Part of a small language model's weights.
Size: 14 layers, width 256, MLP 704 SwiGLU, 19.4M parameters.
Each number is 500 + 50 x the weight over its row's rms, rounded and kept within 0 to 999. Layers, rows and columns count from 0. Numbers have three digits each. The size before them is the row's rms in percent of the matrix's.

# layer 11 attention query, 256x256, rms 0.153, rows 76-101, columns 0-127
099:524492527533572526509528578505426515498515473577418472566599447530482496444542505496493492415429476445549516428517539374510461378419541527540494471491402565488550514511427503613470545556517424409535489487461605484426412525564498515549486478391479540573539529469484546403404508521521590546510516545474530484466457501493534528606556613504416467507516476517528511511596479534540574452512
108:481445589471392517480519517506536505531626602603474458438515543520537449530493419537602458515544538477416503552492422425454521496564535446597475480519456516458548498460458521500497442510397514508430481482432493500474575525506559488567517566525464447443574425503591439446423501481562500583540513432476522455503493513560425453505438484460444438519476501477497570487484502514477471448514
093:562492475489517416503484494461399461500496482536534447564429568462504560542485561550480509552479567548494450491494393450453504479485470475484525373462601412438554452516551526540337497584506425488447543481505497542498556421525449539471562478513509596539550488455568448416472482498512530574540513493466456483449606501522472451469585538457554593605539494473425434555457550578479480417486
107:508544433403528428511466470504488510395405477565434481500329519530481504527491553465531571556553512566560489491515551572480536508551481474505548438513431542393567525510488499526515421520503551469469547559553388486437505455537426497560452503456526485473567386450521555527529529470533467561496383482529496477555524533499510416416485502477537383488444447497488499469530555484492520536439
112:459413544441450498609524452522525528503521394512482434515489490477489493478548414542495477503519606489513500533523477426432448498484529474473552569453509500504536485449557533531477591554439545481412468440441450490568535461516541546559534468512515510441469496551513446543592420520499521524459484499529572621568458430483499526568566452447536498561519364468550492388551456399584555500538
108:509502416511502475521462552514485540497518494523463567509521463413428494493475494486408480506460541575430513538457413496556430512545591427527482527522558514527471532428528571486482441469481515411563465478477496601586426529510438414463673451490549491556439489454452498524418497495501555477486534527419473450506496392560426449505552530544432592541491395566463478446414574418518445535423
101:584536606455535388410480509570547502444523492538491507574457482459589491364394495599414450435461431543518502501591546562480504500452535536493588483470439492523682479443450531533461525498567582452526484469484451475529583535470430469528557455529521455576489435602513501514518509482543522470502382465499547441487528629581528425567470566447482465483458497516497472539534487487522527446458
101:553492454546518431499487432509487563550521596517464488443475441479543472518508519382437510442552461497476547499425486488439550472499556482452474473476559556463583554515501422461516405475560429397420412466387450519568480519493482385523538557517368539517533605494469526387451441522521560579546512593488488497440457543406419366562491521378560497506566513495571493492546444554498473533564
107:482539452455520418455547443475467473449466546478475564482469485460555491434579478488453528440483496566500556427449512525483515478403605509489436501544452451461532518522482465463435478513552487512484501482482500603548520492567456479454533505442546451452559474590503537499475572414493424539466495616528509541423444564388460592531468437449489438364541521482454504474548471453517461548524
107:529554518457531368491493520518476441468388416435569477469501589457532485486492581532363555502539510466541405530463514497540562520572605500429622377452529549470506433377480482519513542538491467493492526452558553506407480506519556518461510442454444438495558402450575444501513584424569488392517488554515413462534556438512553576529582497518515457481463492519461467605532515371505535495566
100:476463524487555478503498618544475455527598408493557545384489521460570571398423394421533458565495511413505464522538403513444528447512578428623506529577572515457552496478390502473460434497533464581468466523476467477465392500527418461487491495471510474449501459445538536481522498466492555557472507466460558529522548480408499522540437436564515584497518464452462520519484502541466470459425
108:534470427409421397514317519532563540480501471561497434514527582513404460498523404544397526421511497461554574540483515466384433493592481516565530573432440469480514459451560468505443665514497491485478522426564545476524534529439505393501496541442438448568464498559533510489443466514518466515525448510559491478538494467493472490524503592451440486479520440529490491458456432458439528498531
106:499454522560460565573541384477431558601555500472442496605502650580522573415564522522486551466488449437544413484460541516476493478517542457498462535571565421457400524448490432493452448479500447474496489441481575554517437547520498460475569465596493441488526516401463476499510526484417533519459470451505391543475493525447477470454514402465609493569477486591506547492438466471585475513395
107:519551494456574536546546510554499544423485503525467555633582463643508512441421521531515525525550439527493513563500516512454545458573544543470550556426500576476533502482550560576568420414435446560475553439499538583574501515473589476585468489541467575413486507575482461526476569456507483584442554513509476407517579475494434470560552489471420445497521455462593457439492553508498514505489
103:528562463445560428528515457478416469547480508485435495499546486518483537495527497528464431524494573500478503477591536485533539495528442533519452456520576518576460504535522492518509438435581567504483476549453461494565539397489403404470543422436449581462487511500465432484488491490554462428395505553464501558452527402382566468500486508515396500519491535432533568500479462527485455617495
105:469534535486514521471517549402512509569593551562599496545609583500506491481545549541504484482549446549505484497593417419471462493579447484452422595527487510469545599477557564597477552453544491485510494518424431557535480549530457495534492457584496515466502586506386515527552529578471449560480526429482564460544469551534603512389460504501420486520471434522515481492571430604550563502513
108:455576497577456488397542431416566425524504581482499486524513525499473521506522458577564525558491506475519475563437513409472527561480501472506454522491478461486505550521478466444510445504627504537544529517494418524424515470502523445482464522571462531451531529474391452514545418427482546457630560534494576474464525549581504542437456500432563422491452599396432523595497505465557484521451
103:496537502436493556509549524442457431462500465486545498534546530467437451616484564480497480395544387517498511446433500532466471582567459511631475443498609430471527515557399501533510486498469407534508459470485513421597524467547460547557554508520486545434350551361464376543415487476507577550547483474487442555512472469489414498464475471415508498490508489520503483508489621515429516561436
108:542457460562531457528551474517536532488537531440495480508507454460541471531580514503515405551508531485537486494430498470515465495492456497428396447548514476456476477533523546546381486387452525492461542493405498535524544435536558537520440394466502440551428512395440470472483513522463552562524525495467460500473526565471474464439533405421555486445456529449467407541555535502533476520514
107:494450486521498564473515480444533511550527494484516542488446465432494514475417557535486549535532456417533497535522493579505571572529440514506556504574524483568450463517464442480526620566486522462515589541463573515445523442500467545405521528519502507521508438515460495494470580467528548571561518504529518474504397592556527540393490459477558553473473522422528607443569526612507482466465
085:583408466566440483501599425519587521567504422540438515529534564561524509499506517478492401499420454518528458525514556506448533505430516487509504459441489650533498453466502505506510515677509539537482482466395532416459489419443578493442470444588513557497482478483444531528535533549480470493470538532436470504493556494558537444525488534511464535516550553556528480497538514478435546569489
093:472533441484574485476485604505465434532484586471467439426501517470465490558421537514503557571488498531466545536478471547433510468528618499441539465526491395446505521432416569477496462422452381450464456532544414539517467532628408475537437569445465401552474488557562504461466443442495483533526496498510447534527497426472443440527557523477498491457508531398449631501435540528553537521451
083:474519458523539583476439512470615559551460500529499471406477535582477542522482514562505502497439407575555455496507425488505539543553578569480515468447555536515544527528539502520552447680456521474447476524405447405555483516443463447453506542496456513438502487498474453454464496463490568530522530474504574455456590525619537509464520551523529543490501509567500599468466509425569532542480
090:498525530478457582502491432461525553462476463426440486572428479525564467439551464532546496556509435420469435515509516494560525481427358511482515550513444471528521460497509437487506647549455611540614543513448525496472522483479593517439522460485557574467523496438474451568527534527524458476479549328535540474461582624525508547478441482469529486477498481486459490444486479437450443514442
094:526555608514522426484393497449418450533534459506581457491628492539436471577560422615505496591560492418557532514439491443494485454538450498430487491519482487471587476515494534475514536505514456417447503588550550593569400563484458436575466459498505420536438442453546418473511420507554512494559484499478510488461544465587527578545487566478477448493493526352503490464511550555561526467480
086:512482448453522530488529497518462492393545560366496431526463481460484430529463461492541511487511549525495504475566541507485494505493483620565494609487425416460593445514546487464561617390516580561461491577536547537477515579470553460555524570507566443429526433601551461541445536514557439554486447536500446558446540510431556559475537436392471500424431531397436493537537466486473487583496
# layer 11 attention key, 256x256, rms 0.156, rows 76-100, columns 0-127
101:477505475545447475518519449516478582594437453492479510452433435510517489524431526371470442526464515498500545449484523498499542564522448528456453536528549501575483473489614475491522453458498476466473493461560477489588432609472437505474550418551460503466490466485456514493442519510538488519480505447492531592548540505479557540390521456527492483496509475567449474502439396506502600561572
105:438503471460474513585515465523520447566586451472554492551537609514486475523456515506455562539480452571417428516489543404439466470508515503522512538542580470544485517518526537477462505509473481478370493508494625508579532401395568492546473505468525532517595543451425617573466552589503495464532541578534556524467572481495568466492532504426562506490345539520493391476445458507449409410547
109:476536484494569518433527507543557497386534558416472417548574466485527487514526411435470458600508501517554584443552461499498473489354497520558598436515465495556441554512440568554462538472508462514521489520449481497476526504485462554550417537526448520526489444557509467521472494436583471485512464483549607493518419596512527460537533546468508461489499502457491559481496465515554500462581
100:458481547539431479466532458525513477374546555474466458466525536618529541426494547510561535524570572441504554486480476458460419534436519472438502514442507472571518478553469458451542557557461514531592594522514383547460530520484498440526451569497555594608532552439518513450451469515436469517426575480547570493547459556498497556494455440488562548489515507345555504520525496440541571546530
101:522465436515638515503487468473548524427607489390593578465462583536487443445566517510437505509478523509468449520497518501524512507578523561453558580390450476575532447519435481498538576501578493525542464504387512495523525541474493404460495425476494545552448438491465507525458488541505446455479502506501511441396456450450489479493513471534416530504485453535645550499525537566589525470506
092:520492448577384476552448628457518421530511580521448577418597487469514373500467518450581481469448545519459503516481460577530492498497497517548500395443513464443498515493483463518478456528519606540498447514440558550426386529446472400451432489514452433446491453429466493511506463492471523499521551450398490418507501437436513595468415481481454644484547510551492529531482468507528540419453
108:497411483486515522437508491516562575551580531490541400473527524495478466445490558549498545594518474510487515519534592476420474532532504570466467470451526616454481502527521554610526486544479456481529485516415505487512488458577540414487552531549510458545459544456429567606561546483532470502560467521488509475451535423480485552536432411479539489517493483470553534489502573526512478494525
103:502503552471581446537499513566496546488488339507519465512474464498558527540461510441422544494485529469433385410539556488468551506590556518486508546571461448530499440511532418431437556431523639544529510452502557512413538503448483497433458511535587554377559492495516536453489472543464513573488530469548419526474478550578496506560566487491487582496445461537523479518599578400529506501521
099:449540508529493482511463574532514506509481591534481516488426446453443465565546541485565553510443559448537484460496417501524549582471487485449590549486457517508517455550469553444417469460592474494463512551541521504410485528508527505625461444483457386558513474571518580489445453461506451477511468516463493410502506558511534506593460508505514536590476433454458465511471433496342480437402
116:479564493484585467575464475503529395505550450539473448571492506483552576505477549455535586463547541463472432481487499498534443468664557528463541601584566552498402526513482434441471532458383493566472471507504527467448423531492490500467420481500526479557546503580516465558423425538448484551423508443485557467525557415464606514510572496496489569528442467475535480513504390467464550520432
097:472520547352540491549526430559531509474484525487450539601583540511506484565503482424462572528474498455587427561445546452581481498518541359519507418513537541490525493511484553502523443462444468577524450427410532476511490448468522481480516410537518456385507530550504449435457495518594457475531433448529513579450608628492492529581443398466460520477552523505600463494564441480447534483463
102:602544542486550519538483551476491491407427549535386553510462510485604527424562515553547529537472516568559510525469589542471397551450381509497563474466496443478464424510577469524491585449483490475575539414412572546476402498523520439517536435460513510516510441440459619574493542543584452524529489564547502478443503487568525534552529602453419505506411558432430531499485499424464456525565
097:476516512527354460502414467428597523557507444498463566506453483534506523442508569509549438525584607388480417576494451546453575512495446485515547487496552499531501528547535541525599465444490432509503501567479474528528549514492404533568591456488503520504496474590390513584492534503485502499518538576614485585522440512474498476463545534494627528530539495444534631606494530543524488422581
096:512483453409411527544504538562453465548509516540446501356412548468594475536510447502560562544525484506542444500518520549522533468525466585510480535524473477477523441553510444569448461439487548498503569476494485463590454449511457369363420495494490478568407533516528462558563497518540537507422577494421491522411468569478511454605441483520530532432494494525397494587484547438569480490546
107:495424451504541532422423511543500476509556522462444517434575533549580487472533477489534533482522521529562552478525467519429501574510463448509462524521510477590478477462472555541526561586554546440523594432311503505500497603485521593539487535512461532538375407547466494482436503539511393454542430437464566487425499473532567539554488468489548487612416456457599462636471672443513538502582
100:510462445529475457472437555544545503540549489413565552547458614466475531605420443458428426443439616452548501479500470531462518463619514556478530480497523421530435405519544442438483484567522553490518516482531451470584523511462500513429532501479521471384490575525468560518537445499575485438491528516524475524651545531578500489539497578571587488426515478578455502579517414545514541512525
103:542525615484491564488539455502493531411404525400585471471516441531503433479423540394491518468516510551535455481524477523488458508484542444526468435523550507485472524552561492488487565563470508520476526556524550436528602462554531556587461505591483441487482590504565489458516480578532493507470508488506485568469432478536465496562474486458564516546492516472462521557517529617515447603469
097:579535446518520479440470426504448425488479482576490526516529535499466477516437385381574491481495473524488476489472472516487541445458504568482503455544430536566430520456500577384542586448445457447512430544598479516560555436581435473520476555442547519470416513498485465438519498463541464435513523442524565540552483516454496435495538494541437481459476506570389500533491478494423644362493
102:493513474467434644510522414489516563520512411567516565560420604681469451556466473447392507634573449393482507497428482509598544481558423534514524488521535585403508482523443463549463582461515505495551552492447470490513433497578452589421470503453532448459462549520528507476476515473482567557473463534464508616563491478561441489468511424418537557428525560619625449549506534467515521518512
101:458474539492497561394514434532437502496463578422481519473523503547507474498582528566590485502552509480489557522458512452475579499506587444538448524396506514616470533553514535537472446478473421455520453576524479461413539472520428472655512509593433526431495501469411426526451546416553572586520446515552503489566449425456533468614416392570564534523464532554511494548470542472522504509558
079:568539496535510527576489488525537527420544530469491432486471561529488456436393486455485480372493447495531485468472571531522598496455531504450626461521461501502509525436455481445375580523437482574554477487511544546499453483410552543469471445430556480461503485534537520584423505459424463463460527482438515450498468474626557595521543559491467522406549580469521560516521408552451576482577
081:523453549552507521466460484439430543430564445455557478511497554477461522425457590582531557484601508584506511466509500488489576461473601491452416459510503485516500553653485547591510540500546546537541419527520381540505540533502437518543614543515477483521440561439444612562585542521503504490538476468469519502531479461433495421505540474532499461556503490535483461456435539565506400437514
089:461411582476477520529511580593482484376642567500458485538574560549464491492440428580483555516473610498503515455523528496548451462453463443544650499637543584440518549431458416438470526520453565494613504488432434499537470457408548634456468467524504450544508462450490464564515486492467499489370505490462526411473383557618521457528525501523488496455520568457487408504555423470466543477536
093:589542462454546511466537524535541452442520502549461573433549480472479518549416490412516469509533515494496452448483421578553422504585414495469546472448528558531476441397481435458541494492481569468436558497466559542482416522471481525457551537516493519426463441463491512437489429435547500515503473502426493515552582618449518518530487517486516558425516508484549627481536439438471478505463
091:427411510482544557480539469508482458534533537337438410471498476506540468505542517535530570439577541463506509457535440479543537599498450554520449467450488523642510467546504600442501511497464558515535451596512435498554597449511484569571590602607516503540500516504600515523445453486427500465475372511552513469517421506582553523593470565475516459524436453413490507516456386552490466549565